Weights of a small GPT-style language model, trained from scratch on English Wikipedia.
Size: 15 layers, width 96, 2 heads of 32 (1 for keys and values), MLP 384 GELU.
Architecture: RMSNorm before each block, rotary positions.
Training: a variant of SOAP for these matrices, 112M tokens.
Each number is 500 + 40 x the weight over its row's rms, rounded and kept within 0 to 999. Layers, rows and columns count from 0. Numbers have three digits each. The size before them is the row's rms in percent of the matrix's.

# down: layer 3 MLP down (transposed), 384x96, rms 0.279, rows 187-315, columns 0-47
# up: layer 3 MLP up, 384x96, rms 0.231, rows 188-315, columns 0-47
down187 109:516432466480586532496492487565493471499538508438446411482495503464485528489460523512459496440528410541492539504500512466435471433466489564551483
up188 083:533532528507495441578569484467568550489428463408459570470546458452487504447544564526444443488487517456549475544482507474478586537495550498520581
down188 094:547503519511515544540569526547498599502432602501473466474515491475536517441465614399512457489517498477496500513458518485507491452574565523551475
up189 102:529507483483451549510493478516539474498488475417497487521471553490502510558450438515511542528550468618483506478499484402485519466507418489518498
down189 105:461588479478549461471510516619520495525504488498513475522480557524461411504526513501505445444515470531498466473521553561446520518480567484514496
up190 104:483491446485447425403522573471432483542564524552469471491449497549494498513502501541575492509521516502550570484568553439503559496470430502569486
down190 108:490503561613540490520479502439504507505537503525425560520452519591488587585490539449409529529580532523592498461465462489474443479516581510481536
up191 102:427496498548505424548462547512444532506556498466464455543604555512472493522476474503547496523449552519507515504551504485506580469458541498484445
down191 100:544519439494471531459542479580511524497453539526509525483522421452497559456645466541561531503561521495451491506383536488513483533533447496461557
up192 099:513521441483538484531512528486525514548518499501586537443514427507442440564513455524473439546498513440464515514502550484461486467508492572476434
down192 090:482478415479537524483492484560520575445468500487456452560504540471493505527543560499480500512529462539461544432451486518498456515402468501541497
up193 085:463480457504480513463556491503472578436544509546482510415499463451414547501574469449476502465522489492487517492508491526507491459596461477529531
down193 095:456550504589522506455486460472562470512461474510523486543563544479496453495514454520485416520532534506507543538454486582504472544468461529389483
up194 085:504459496521479498501499482527472474461484470500502473503531538544487502419528446524519514583446474503443593500533468484502569527503472551540573
down194 090:525528498485533511456571466461519431488421507453506502581511506551406444548523481501520544481497443475453468494521443485466504490534507469530636
up195 108:524510496475486525493446495486463487456499459552399548493522425552498499464544499504481507506431445501515445483531487538522526568487552526484438
down195 116:476538512455448443473466526471473535557557531506474480498505520541531479528577535457480524623492515533458514459491532530576538536526555450516492
up196 088:531444496506492451461472514457460463527500489512484418515501501527415461449506549460522478466496464528521449484504554525537492522473541493470438
down196 088:469479506428545505499542503494508539529558524522443495496471523493486436597571506499501446528518555574501513488491489503530404464467509502533449
up197 102:529494429461469519476537543528492484540576469513478547482494496568536586509521535502503514531493546519534564520489569542490529516478460539515448
down197 096:516449553577546508453436499461522521540521472531477468542493472444489560499573520488448418501518459535514556543592528438556468447510549546486539
up198 093:481447487484496534511550474451515413500519523563519442442445451492492478436568549531532475564498521430545432482521470501480522510421459530542496
down198 103:548484588537539539407504501601516515494495535515472477444470559507522512513539510532542480489496487454534480452538500496483558546477544558550512
up199 107:510455496498444482520551522557456494483526564564430542478573432526424493545446541448602553455427472538487517499488531466464482550533447491528476
down199 105:500568459490501549502491443462464477460474468480463500488514484461444559503502579562479536611624495483501485464473558571469458521495497504481491
up200 081:592503578557530536534483538518495483516520495449525443440471497530496469455543481538489573593483466472519505495489525459496582565481496460539597
down200 094:501526476573538505482506498538479514540549559496524388495470532472495501506535506485485520546478464489526396597464528494494572573438435533439528
up201 082:512521525553509559487475598554521480485537465500515457528521508487469480531530533509532515507476504457542500545565498537468504443458511541494520
down201 094:480462504459491479518496458523519426460497552466474508506545567523553502494490447465504561484542501525490480437498463482449509496579522475512496
up202 109:448520503483496516548422412466549455485473477380512421544489455468461549522532478536492495550430418494430571501545527488552475456494524476465517
down202 113:492476490484471484554504463488491443540500514435503530583527531515410589496505533517509466538504512435553503524447563517525512490446454471448522
up203 103:512451526495482542478491445427483489494533410505543476448482459513466518499615476504513526468412463482434515561543545541533463559568484505559533
down203 098:536467491483491452479497493484478518499577503505502477530506503464423619508542521455424557431559540452491448541496504520555541527590457434502555
up204 132:532540488444497402476547527488469487566452565492512563469510565488541543574505491516472450548539464500496579432497451491550476490560497534512511
down204 105:498507462517534471459484522540532506549478485599507550446539538493470465493534525513531519482532523497444540463450477486491517486530630529560506
up205 106:428515495529457509515532495436569522528451480554499511506459516489496430479453523454441445518463471461456498493479502532466567520539483456453452
down205 109:461426488518556491523433536519566510562548485525544474550529537497489515527485470498462484501567401538501541511531471556552487430502468512496511
up206 080:512469496538496541533552496547520500512526493532495523382515456469484485476477524501496497458500487514506579461462458492424524622462515533553470
down206 093:520488526520476594520516503503455428506547472571545529488481544472513491486443536413503549465554483503509456524445430494443511536510508535554475
up207 082:583444500424499463480470490395540451516441448521504519527503560448416477497498450573550413465489470489487456536491430521496460497523520464543588
down207 091:458501501504456452487522588475516558504467452432568465521484491531520448543524466479530403483490503606529450530515550527501548509559468486455463
up208 109:499444480507460501537456466509454463471460490601466532482600540498535490508479453375480497554467508453442545475457480408498459478535508530571513
down208 099:479498438449559517507512520578494462473482463484479509514507476418459481555489420506511495442475514465457460526526443550416502451484503514533474
up209 089:512469515464560565454511485505503508589510508546376520497481511466475488475423479441561487545543524475500472520473503508553518384521534526512507
down209 104:390556467463557478512468461521521526490547430460503470563415514544415443535498523558493447532505488509495507446556465456485508490484471513477537
up210 106:466469489491483513493465445504504464549465504496554528381515500497472508493547388545494469515476459497438487549448471542512393546542472497485533
down210 099:513426447566537435490489488479448500465474481465522458471461442476519547484536502545481476557507415531495538509516433515532533512525535532470534
up211 118:527443568572486508561538506527481533554553485516410512496496535548460499508503465507516527468481515515541456474513533530508493450512466483543520
down211 095:503566513470503521485519452449545477432449476468545498516471475508492439499475516484498467426485484481492478473423516527522507528435490495517542
up212 122:523485501424452475481494572551520538585515586473528495452458546524517484523553555561469437527530421504463519561497509512487487462445477526494532
down212 114:505485499494496469537502500510501506502479499387444499507412454558554567521521533506460454518563524526472464574508495521488501444456479644468543
up213 100:499421543468529470495467582457453536492499517504606540487522519470578448487491524446537545516515589529489450484509503523429576572543481517526499
down213 109:492498507531546461511555517458515477497539406466505502483432562479526504455616575539483512525552506516511462437437500467531487521550516547517534
up214 132:498543512516548459495516492504539442412497453481498460520566487521499618486479506487550586484497470566547520482487477419506523449494562456473428
down214 091:499458527502498503433439514509452492554451507552513558507530473438502546516476476499466470493465492521456535508483447439517521473587572480509450
up215 092:575500461426480457427476511576502530475506485503554511464522423495547470503411528485520554543479496471512460485500495568418459522582545474568516
down215 103:545502480474591502472503534473470465444475525459495495516498463539566429503490533473483519531522460544575501527532547575460543497518412526463503
up216 111:528485494565468561485520475433579443495518520528508565489486476498595450552512541464597445487496467483511498451444579525479442439500492497527482
down216 103:509432524521493472490525542476441454482427496464421529526574529496451519488530468540486462548446425519521466445481488535482518583484501480502545
up217 087:480492557483495540561524497529479562474487454492522502480458443549514474445546499499444436550428490506553460510476593541428523503477460490468497
down217 109:462496453517480448536436493487547454438504501495574522474485510567430528449472519450583459509532510512453494500454573510469503506545558509530550
up218 095:461452492450496532478608490486472543538564465494523506513524551484505507498495406475491479528468574531472525533524426426556432475475513492511500
down218 108:515459474503485503451577529547574486547505527544535548526513568514466492397528455514428495525489508544548478530448427458480441468492450531448459
up219 126:512460537486396524522438520525511511564501519491424507467416469540507429503482497513520448520428491519551487407533525490462474513482498503467501
down219 112:519509557437555481532437469481500494544488504480513477545533490472510439531452487416555450472528522536508447594458509466507477416451394508505506
up220 165:523504529484465529541474536570503555428472484454539473472480460439518440487481428498537445478448479496510515448494513478529520495535509567513577
down220 231:521505568534425488538520516514487547437466538491472545558508468472558452513518447521498446501465465542516500438567487507551484553605448525502529
up221 110:528546516496525507502466506445540412423553497534547481436515448511492430464488522536558507491522454463598447481471527480563564480517455432528508
down221 088:539455480479548460541450506497446552515535497543529543543477546512501516497517457458433514499587432588497491469549486569507469410538541531480512
up222 099:482490437510480550525440503522503506561480504525491490450443460538520542519472455498539519485487447563437557500516547459525511591446439568477545
down222 093:474460463510570478485432530537448522492567497509513495453538501471415509544552530517467535483531428500472494533437530501460531500459545466481478
up223 102:446531531498473470453399465440545516426523476484542474458489531502515510515480556510536503537509490524499549434517533508540593479552483541492537
down223 104:493559462480534449450538455567460512442496517472569472551486492502495493475527482475485504511525538543450500512511481448521558592552540553458485
up224 088:477475471503454507477544470471568446488508531522511497512527494527458483501560517576454505525559445541452508526477525501562405460486494428526469
down224 100:545534469492481456512502587590513496545449455505477483570509508499514517502490528489542501450582493441482437487518480571469554475524479508500543
up225 074:479540445459495518487469437474504513511501464494545560449477513552491513555497476516438498415505453435498518439474461430461487523459463491495483
down225 091:537546504423523488519438421486470452532531519409532506545492494490474445491441545491464542530577553539480470524503480519543512468511423513498382
up226 116:555494490500491490448521548564510454581519552497481419541552527441548511473529541430520508503467453485561538524491449560497474525474505478490450
down226 094:492492537515526450495557456436491435457500503473531534556546527444457541444452499454438404552497522476478510416526530544455460551479531513481520
up227 102:425496444531508464520552521492568444557557494488567525462467459533449489539531526552443543556543410529474509513547555489499535489406464492437487
down227 087:534506533456454502500483495550498475497482481526458578496533533443429456533493484520452524472414514441520494493526514468521424518589515504456526
up228 092:560483528498453490582475529532524485620544528510464590434452531549437562500449488444519504492522518497529530449536476459478434425466494478463458
down228 094:447543463470554520509494473504441581451560523485481473477471505540423579524493581463550562484509510525527450520487521528440402528534455471480471
up229 106:502387506519501520464472562494467482536511547482505477508475460482483531506525480472577477441520508501505533527464522520498518506620463445572452
down229 092:432616481476510495533541515517513494501534522504512524489539511505567576532474458488514505478514431447515482499431494563479458530441534450521513
up230 090:517497487534522552487514380448461473546453510501480501551508416526509511425492493474554493504449463399410460541480467453495456464544510505487497
down230 095:546510508458566580530533496488458481556474486553462517595433434494497598499501553494468472464455428514517453506521471419538479469475496543502454
up231 102:493493496513449503449628470471537518451449527526525454471488491499545475541533359491512459507421510492507563467430498465531486513463519459493505
down231 113:555464463487540507446538484454556555482533467528449471479445494534537467498537427476467403473556511489515542465530456445545384507464500541499471
up232 094:517407433546442539466519451526416482530511491473460528502437514531508404512438465500523488449582551481510543524498499514468530455538414461517513
down232 090:489581492546554515431505510495461462441503499493500430513506498481423480499471423509437486483511491520471479496558528553553474495443508472464550
up233 107:580436507487484497534506527544483575501497515565556457514507393463488516406451433468463502556474526534494524509429477524547517520516443530469524
down233 115:511485473510483464549473568514479497485465429545489537429422461534510472459560539581508526470491513475525493528492447514494512470518458530479518
up234 085:584485530465530523455484485541495493515480481578496570524603513480573524480459495450533522460464448442453544549516460469502514473533512432414446
down234 091:524535486486443490514484488520486498512439470453544482514469486519547471505465559544500501527561474485468407545546482479525476470529460471463453
up235 098:525459553530459575484477446494579489483495497511548549527495489515459494586371482486510535474499530456476455422504455523565472428519552538503452
down235 085:492473540439446553446475505570514502511477543512502512527518483488533520500471480503557540460543424535476525398482554560604506508558566558470480
up236 099:489448491479487457473505405434450499536484518476502448493505488471530457563514542474474440447498484471423461470504428518557480449498558492555496
down236 109:482515521409540474410468479516468463508474478489533540544604511502560463546497569492558422432445493523499512434505492488413566469503507502515479
up237 097:578489504420441485447433562452512548535503517528496561579523495506532569478505512552413483499478518435505533526472452486502531494517505483539498
down237 098:455599540490481525515519499533492503469509407463515505391493489520468439530476493524555421456424513532495456420448484509447493492436494458479487
up238 110:540476481507505550503505469454512486457485436508494565434588481491516585548493553489489594458472441523535506458558466489424503486436499481474460
down238 102:510529470504509487528523495573523476502475528451527489459443553444439497535489480486466498456549535499457505500478502575438475432456472512485538
up239 099:540497557495488466439503478468578487484520524533465524461517504571447528498507518592594512515458580552484442467528530520458481498484463495526490
down239 110:472526434463510492444530494483446504534464472552522476461442486503539419514494484523608470539568473477550522468478495483546511472484512506484450
up240 099:471539500409515516498478535499504571520457497419452558517518532434561490512471517573514462492548456510449408496448472544529507426566521516512537
down240 089:494442491492448521466495467541456456514490493529539447557514489602439539484561462495517582501471534500489589511533559462442485464459469541473446
up241 122:460492599491453507574529413470447480447502574533546559487509481483470480535498492525472490519464491494425515428480445482561471504483557493467485
down241 118:427534523561559490467495521464506497518469558445543543535579496495394488499521488471445463501500550502526497482503535539485482517399519538492523
up242 097:490555459480486474455501498525488512437499558462564569519478444502538491509520561486445429541527552497478561481526458433477434488502457422475505
down242 092:491492508439470425462614506470499510479488445484578524521543477548573499547529463485513441498436502569483540470502529567494549480422492518509537
up243 105:480500509591430514507461495557506448446443525413495528467502492535493488495538488456498524546476603557520472469507533533488571537518489565486533
down243 077:521505511439532460491510558519432518543508513493467450526583492428528568525533528561405477445595504466454526537474534451523477445455521439473514
up244 124:596465529496511494505446485570512453534550528458507460447519561526532507484525444523539507469537513451544550581536474509487427505492517471546470
down244 123:532514475526557493498441494566505480511512496530520477470482539496568535529511517476526520446526484442482479490543498499502444524423482440435492
up245 092:492464572429529498510527453518563523488489499500556494436451511436514479594513499535622520506531498508433559511518526444484460511508539515491515
down245 098:536550493493488505485475550549455486458508509539426472438496514489462538462463520434532596511508453496423513495481525501491469406473437396455597
up246 087:594503488494439597434489480478559509547470578510537515459499502451517449521471497494523454492505464467511498525423538473454517503571486506562474
down246 095:503440482525583441520504427471496536483442517470501552518526573521470520504451442528482469533486493487512486469520502470473613514507551447496554
up247 105:489513530520534480478578578491488566560507498523511553467444472537507514458539502527457546501542482561455538582437564466480523507523474503443439
down247 089:492531554470525504502464514470470470565453443472555533505516459504515519488535458542506477537545498462502543577493441476486441496584558562475516
up248 096:459555562464432446530481406556542561442488455471461441514510410482519548513534491578510460488479501525532535528497492442550526547451558432518510
down248 099:485506453517517507518457480555473488494497437486508464514432466407567478439523501508610442505442546484477548562504464514494515516522461519519452
up249 092:502506406510489490510462554413478472498568481484453507482476524488451572507459424543515462474469499452495474470550529466505532453485420484550488
down249 092:511586527492481515488469550475473532449431513472503500510484472515519499554538474525499506419532535481503491583473470480411463484484522481461516
up250 098:495499484496465450484573560448516515461442499520450490569530530524492531495504536537517533504528559488436523563597469499495488502496509423466565
down250 094:482440501486560532511530455515456477516555489428535421499452486502397540517511439452553464500516494568449447469512463503492554505390483481522470
up251 105:431479505535501498542449436452551497517491446519516470458515517622507489554441471519484505526495422453533541445555525525465514437514477524513411
down251 091:512495516501473488463465447578504444549483515528505498590519490450453464495520427591440495518495526520457519533479484528500497530496585526579512
up252 095:488470468450527449492562480524429445528561600496513537485463484532494471473467496468597471515476506514428492483529551559531429577540503436551503
down252 104:463505451523456516504442520472481492467465381520436485563543503485539520478532475525548538542508479466544526561548480500560528467525433526527557
up253 090:465468501509445491513493585472506515473516452514517509473571482515455476538477510455464485543436496499525417457493525563492525503515508525502507
down253 100:513559455536597447510523409552515501500559509460485515541547487436591512498517474486541458479499481505471458479534518566499523536448523505557547
up254 093:550536594538421504421561505505473492478481484462538569456487490505489572522518485491438473450475456493539512457497500491490466433557533552540538
down254 103:452586514553485521484592542565449537468460502489517557526441551518528543528507503436533524501514451497552462525452516444519410470489531535508565
up255 109:508530513421457504506514564509488528426546447511488553463534460415486509519515576521559471489465504538564495504478530486469490526503508524481474
down255 115:501487522548496462515525504416543542534513581493503560508508484477542555442490577453439482505438521461513490497505480509532486514597519568526505
up256 099:471523482548462458468561556441546521561507427501488461523475477454534484529586500504534484479434464519538450546485468511513545530484593412482483
down256 110:457427452463547547508504591491469492520528564533536485439521503461459470616552472409549421450552496536489464506478549516521527500527502485498554
up257 091:525505551481444478504563485505535501496580484528474540504567542444506480464507494464422491444515539474571548494504498406528498529485541451496437
down257 101:540576418458467522453525472531538484494528512519528497555487500547439483490515468564443397508500611442580477429457482504410526517421491475526576
up258 100:499542577488544510521543529538520580493510464457522492502479424478520461471564500578565506447485501536514479552561499485499490493481556447473450
down258 083:608469487479466487466511564486444505533442486498513500478457502461495499533435422461446508507545485483416491498517464502455584475443548479499494
up259 115:518419462484472538449501464462478471520516520527524555463568460471459457487429464438532524459525563398515477483472476508531485451573498521533470
down259 106:486527516474499440550406468455547468529524483459500454519501509479550487530470538571525558518485523481547525485480511475505461478561608599495371
up260 110:481522543495474494560474467410505486441467448458604465535521432502462495467491564559489416500494503532454495491536480497554481461516550442507444
down260 113:432462440418524513548505506488516504517487463441529561517548524471474501474454548483593479509568504492509448525499550541523430439471456489494464
up261 102:486479474485491518460502437516534399438502509437546441472486408492490480494555530513474453407508482412577502497437431503505527447490574517513475
down261 097:559455523512533556499551537531459503494539560536520417546553508518508518501540517545530581443449488518421538591538608487523564508474453567507466
up262 125:503506492542583519553487469386546399536509497457532459455470469491444539504497444467573447517516454447478542437485525524508439438513511474501518
down262 113:478532584529555483486482471437483494538477535422500484528481511568484501522514485489426531522477525471473546445470529506516521540466510488486596
up263 084:478484450509539536573451458501461523541547464514505456522511554475567441484537457496491503495416479491494446464571472498513501519513549546580480
down263 080:486504451487517482466554533522464462552478456460557532540574570544457485533524444552531509446521537499502526560473489512462449582518510524510522
up264 109:514472427542452470428538534534511501483484578452529517444463476539455497453530427502515557499454474540483447498488525587511454559520470484535540
down264 104:503505524510472513478519549448509500377505454549533520503450543587493495522512527499459491598472466545533432429463517459484460506461507487504528
up265 116:460506497542408504531476444509491489502445503536589502463440469535523437492520473464527412507526459493456511501447433510446462644518503529518461
down265 109:499477450506538528529552530526527480507454534571537477513436498518444537488598477445427522565470473510448477467522518520522488524493539538563520
up266 104:496452529446475499533525526495493543504523578548441489476502500535476471541502464531507411518491531419509400479540462475482488520494554420536514
down266 122:508482479472424544557530502440566534499515489451501492478503479485492485520506513507490489594436587458481498466455457523558567548553489449489490
up267 095:462582545504492521515527474525537479483453471536562509506479423470544452500575503593520509526472533480524503538489497516525460482500545485560524
down267 106:457471477445530487437552474456534471505497473488511479516525512509502486451525526505499512473513476552479471547525518515448513561470530437433477
up268 086:481486447502434505477569513558504485482431527494496504517462494459472538524471507539492561511509545577536495580564481554492524534470543456442519
down268 095:495539487471575540499564435491459492496507486471491511519462541535515499452435457452521551509535537577522537482472536467511531479476572549464483
up269 128:493560447481463472487510530433571491604468483483492552475545544597430476546492495576454422524512467497495476472449528537479540467519505460505506
down269 142:478529531485537512546548470571488523427483542501521475466527506426535467471479512473550556458491547450530454443542537514480457535422502469511476
up270 091:530462510529528485547516567479523457512502495530462502511487538565498585541475502484470539585450575499463492502498545457499567491437534536529397
down270 092:573545483471494511496464585501499493518487534557492526563450564552509560523538523463553588527442475425463428535515505501481488478494509539500473
up271 128:484513477522516479457482502484460492455512468463499510527546531499462522506450441469492561533495572548445519537483466428583568540484536495474566
down271 083:505416521459469474452461488498530530581433470550503522415463433421506501487496474525489435493525513508474562524510463528471475498460543493489451
up272 108:529502440489469608540534432555501495494485515504536588497544481527564496450511444467526501510505492486537535504476508508504498551472473513499482
down272 103:430500466441497483456460452446510473523473487560531481540546476520488446488498473523527487545500474491450611437486494495449495514500495498518531
up273 113:551533525516435562559499557502518548483497510478444483457449456590497442514526511513484486517414507499566477444542594491464479501470529456492488
down273 107:522483497479527465492545437554519482512511504469549538521488494514521506472406430459526438493522501488510484446450477508528485453396565482488498
up274 108:475518533534407484583517453541518525465422544488474430489484541475519539554469518479452517539462520553488459486491500431493484491498536506532545
down274 104:494552471509480519484537503567494508542464514545486492531458478518624527520441525513519450565496537516431487559511595557490502470529472473450485
up275 091:508504528471536491492503489510510545437545470443481541518483444454420512434488474502495509510513486432504527471422538473509473510543519478485420
down275 094:586483466498570511489522481561469504468551529527535543508458444446486563502504556550491499430548497499513537491502505487504461503580463478532447
up276 094:490559541538479482485506446473549459564487621499554486477497485503461529484523517562427525538436500513511489404486448522484465553483487453554482
down276 092:520468525443490475475524489520545436643460532498517500544454555490463506502514504400458516439525462525549527514497489532483490447517543615536476
up277 094:469506605493479445493491446479501516465436439484558580538553457515434474491488471521489508399462505571481508501512427473440526538538520457458453
down277 099:503530492562510521457433484459494540531563475512400483496487518455527526621531513529480467496547520473515480560531572480557481463475432551474491
up278 101:571469538519483507507510548520553508490508508586566533432595458478540541495491547411549523469568513546549484531517492483494456471504472453513475
down278 102:473516480491486540473466473494461497520456398467533547579483521494416560500494498474473487425420451495502473496519513537525475499470504546542500
up279 092:522518507510468502529521541558490399456437534526547550513504459478543470492566529543515466452455440480506499559476535475479579535482493402493513
down279 108:484533514510561442497537529503533479561501511472433501493463515477478556506501485570516492500510493522541469556464495487561541543593526510477499
up280 098:494458480542451455427611548491497550478511510485508509461459481547513591486563496483505558495525534528469574534523519433413501493456424536455495
down280 097:537502479408537540452491480467496513580454504503497394520495549414441549557485482509548461537487475557552523539483556540547563513445503467507474
up281 086:500452436471502477450524509497480484472506495473475412491489535504478505630464515500497470435548512495490490471525436469579523433499571519545419
down281 093:532530545558498488535512568466516474515480505513545510586536475583502589490464546538490537421481510495535397533525430458558507520509520561519462
up282 114:530516414546481417490488545516473534524537523485539465450492471514467439579527525546604525469508482561491490540515493435467398543451484475412510
down282 101:580451497431539509482542460503525544506446405532496463482473496475562562537540450406540457536450490476511505480456526498508466446475505582500493
up283 095:561505494503497481482446467442465470455397435554519585441525470500501485533484460507487469388488479456513523509471461503505496541506540410515580
down283 099:561455472549551472450479513578476512470529456491503544509491532489489543516452542436593444505495443584511490489502561480451474472498478513448480
up284 089:471531537493466556458481469483514430505494594486548610496506505470513598489521570505519562468504489530496455517443461524464487539503452499522559
down284 090:429419538438549503484484549494544484507489445494488484538514462499554479531487532545478501537556500504442502487522487556531522501539488411484518
up285 085:476507475528465481494514536429523491547431472484502516517601470523436488418522498502420460465459560452454516583446517435450551561540496477484534
down285 098:532464521483501516568573500527498493513480552466552445470486584479597527524420465436506522515526452527526497481436509460444454463444482557497496
up286 099:538503494493509475495578473507537483535541469430412541441416516469509502444574479504483502547514520459524441526464558450503454443449570459476493
down286 102:542490555495510552490498515468424493502506463448516459479488548447436442479458470483475469480519512470490537517448526509449468531519559466434437
up287 092:515515452521505584503465513519503430495558492412476466465525523577451446440503446435531396489522497431544555518500471459501501482503489479502477
down287 099:528526444456544523530487440513455518526525486436478503512523493481491472522485456537459553585472513470502463511414603501484495521462482512583453
up288 089:522481551483499513506528525462536466479486514537486553471486435341500491501529480494528459457514495510500513511438538452472481479556553508494562
down288 100:529416437564514467518546563480480536525500495468477539542456558470564521536416464551476490491514526503507469583542502530488518461526492464470541
up289 084:463508517509470477552494388459441461491475520516495469454489492503416526580472510510620514489512479510537457506547498502465463450485499492543557
down289 096:536559525538549505532510573544599536503593466509506483496522522562505464511480482465521478482465507535507435544476443468526510471521473460518545
up290 087:548469505498419529479551476520476502540422597487543570420445496515489475505464463488567529504501482515517466575503497532539542525495482533455514
down290 095:478448515411508502554445521425506557479543492495479539494537488511487486471486509509416453577503481518482498407525562463514440558507577513513478
up291 108:519534445489453542520452463509499560525514456475461472479517466537539497476438501427556401538460451480518518491570502467477491549483532529476589
down291 105:534470529601443466545545462460461455503587489504469488533530493436551538491523488451493471551540494484570468471566438585522425562501484553530494
up292 106:460464483538481477504467480438503464502503467562619440502444447534465461576560554572514502479511497509483501485549437437563467549452511508477454
down292 105:486509463573474487503441534454479495500539471476531517556505520492480461471554516597511462437453532466458517445545470449517586564505478455466555
up293 099:454521462515458486468473523443554579516434493479499467412431469498552476467472539597464471516511422503527444514536538499482509553544514429457522
down293 085:442470470474450459453489464519456493500468544497391438465478552410521498514512448518504482554568504505481539477441456476562533504460575564538461
up294 076:511604498453523495435435476438544530465465493490501508440419522415494497530502493549541477476562512556427536518502478451457504529566565502521491
down294 086:442507441496476484442487595418526498533565508471476580439551495472519544482470559485550468491501504508542559535519536422571463507549552485509468
up295 104:585526546459519474524553535533459477537523612540498527524519523507509547522492514438501521548493530523534527453538491435513455479539512515508479
down295 088:522447481530480490435508581509486525538437532536561487542549457413490462507466504487563512503476506498524507538537553460511501480536612452510433
up296 099:479528486501498436510543551482477521481510514492484517464555465465480578431631515487501494424473485562494507555546470477456440534488505444494586
down296 092:503510502499457539539457482504567523489459481511521523563476559497501488588451462456469486503542512452536449480494471576522542463530480569554383
up297 101:492438523510455452542510606481521482460552522420479420533515439507482439518464515486525499499484510538500481502468464479533561478537463577472543
down297 095:565502536459468467480472483425491477427519510473387511521485521421489442567502454429436495510564540535519476458528507541568509559550544561498536
up298 087:485522491480416533436471553540524556466459510484476524505436467508520402561528583536526514487539497486557446542507530467511548443516478423554472
down298 090:459506454524473445466519501483566482571447516448458552516475542517464479467542487506563561457481504498462505454508532430543525439556538464496529
up299 096:477438469493432535541572445475508428474506524579497502500495521475509519603507447544504484501501543465477535423509502517563484505497508453485443
down299 103:472518482473512481536562513497433464444524487475453494498468507519546462562543482500511523543533604502550526501541491511487434473506534602488481
up300 090:492546540510545428486477421451437435442548501529542481434534453503485544499505503503480531462522476554542527524454471520525526522540443469482527
down300 093:534520516529537516542458466488415530477423539540594549537545443476500597590477527534492483501489534521471463521501496517488483487464447520466458
up301 104:479470460504519529521505495493491448498521450438510489522495530455439525474402485540590524468497494518480443578454475512535517478513531509536575
down301 100:504506523454519521541589515564484561482427516529485507437524461518483440514487410461525516486498545539596534459535527531467492518439456527582511
up302 092:544538468467525540490483493411532445448445428530551547467549500480529543466464424547496469434490522511497437466478499512494548530591529496490485
down302 095:509420543559508532473453509525493506522492493466529545511436508438539621484540507484449584455471411457470534526562560442483507564508514591455502
up303 098:462523472575530522546503496457546466426501554491561437490516542541467530537488515542529476506516499491467462461566522509540507437484501465553460
down303 102:490502524586423517538441505531460492454449520472468483538472469479450542488508520477403506461524481445489442505478450528514476485531460456539504
up304 103:457586483584499561489592519554512537576426514528468488520458519443490493491559489558419443508444439539460497494493491537519470446518504485518525
down304 082:404485529526473462503460485542445457463518460494522479536517532487461569524502382495486475589545529538493525442531419552538501549469555548508453
up305 099:492547535538477498576531549450535494484492423494569505512474441537517502504470501560499510475510502449505561457523480473441515503452544445553511
down305 104:466590536541468513545457538492471512483504508528466438448474437445490464549428539509528512505490550497506429447498464520490550471436547498529464
up306 111:592483569469463476490467484485472533443431597499423494532567466460469511476460496481484475525490529486418470425522467481531489558487516456524524
down306 133:471528476462457492538438482503425520584529499509456487558489432455523554519499501447500505563549483471543550459511407467523551506577463462449447
up307 108:542462528461468550491473492546497498580477593511477483416516575517579513519532484479561501428459473518445523486508498548524450512508536560502485
down307 137:534532489527456463515449498513564540528584465558495495511485500516446473540486506484511597448500499486514504456456536501481506419472509436424460
up308 094:456450557438514485468610477539468527497506538561470496455521448574527463523517404460449489497486493462467590531505546514491476523426491492501505
down308 099:397446512447579508481505526517445542551519509518470468480536426498497492538478503523491572487458484541436534521474546495435466522450470403530465
up309 099:576532555445469543536528534467497475611472506497489596497527532584451481469474513530474482543503550478544478478519554506497502478504510494551482
down309 105:483564565554496547478477551508475542521495480468490588446566533508506517481546474526448591483510523514503466543507528491524493543494458484520562
up310 095:503458516494506520523578471493523501475486483502457489582459499517542497527420486492584495494418517410516543560501499493508516574481513510471424
down310 103:474553497494525487532507506506535498493501436566521437532507483475374508482474522531610554536528450508571546469489557449500414488520579521513476
up311 099:488551540506545521447535508466468540528535446474443478482488483443510461457444457460549501492436523528557481478497569488499522480551502502524480
down311 090:506436523433512515494475495558493510496416463486522502519473440481495556503471484499463467430569474526484480464514480572515446489512477517522556
up312 095:519465504475517527518573545509545539469527526541472501523490423457533575532554555469475463469530532472444494470474521536500527474434531463536492
down312 110:571482452577533479541541499515479545525448559491560503458492476455489479504556470494507511474472480487426459462497558475474567434507500459550530
up313 095:515540511422518497507564456510536536421491460474487498446486441458540524549503489563466425504541428484474505533496504498585495515524466386528497
down313 093:455455559462548511521424516463564573443541504456432454475470585530486503523499511471508490550486478503507588530574419477533471481555552468471507
up314 102:556473422554489464469514535508512476521573523452501484398598520503457456517464510547555493490465513456507500523474526494501448462467507528517514
down314 099:520559448489477500531550471512508469537443484551538490501438458515550491481526499383586490470517533577490451444441529508493504506459526508468365
up315 101:502514574470460505508551602427488469531471507523581430440479512448492578492540498497496490552451461550451542484533532512471476432467465551467525
down315 088:545530551451446485509479473489476503524550485542536537580515441453452496464542484540516495439418511454496551509487503572498511510426577484477493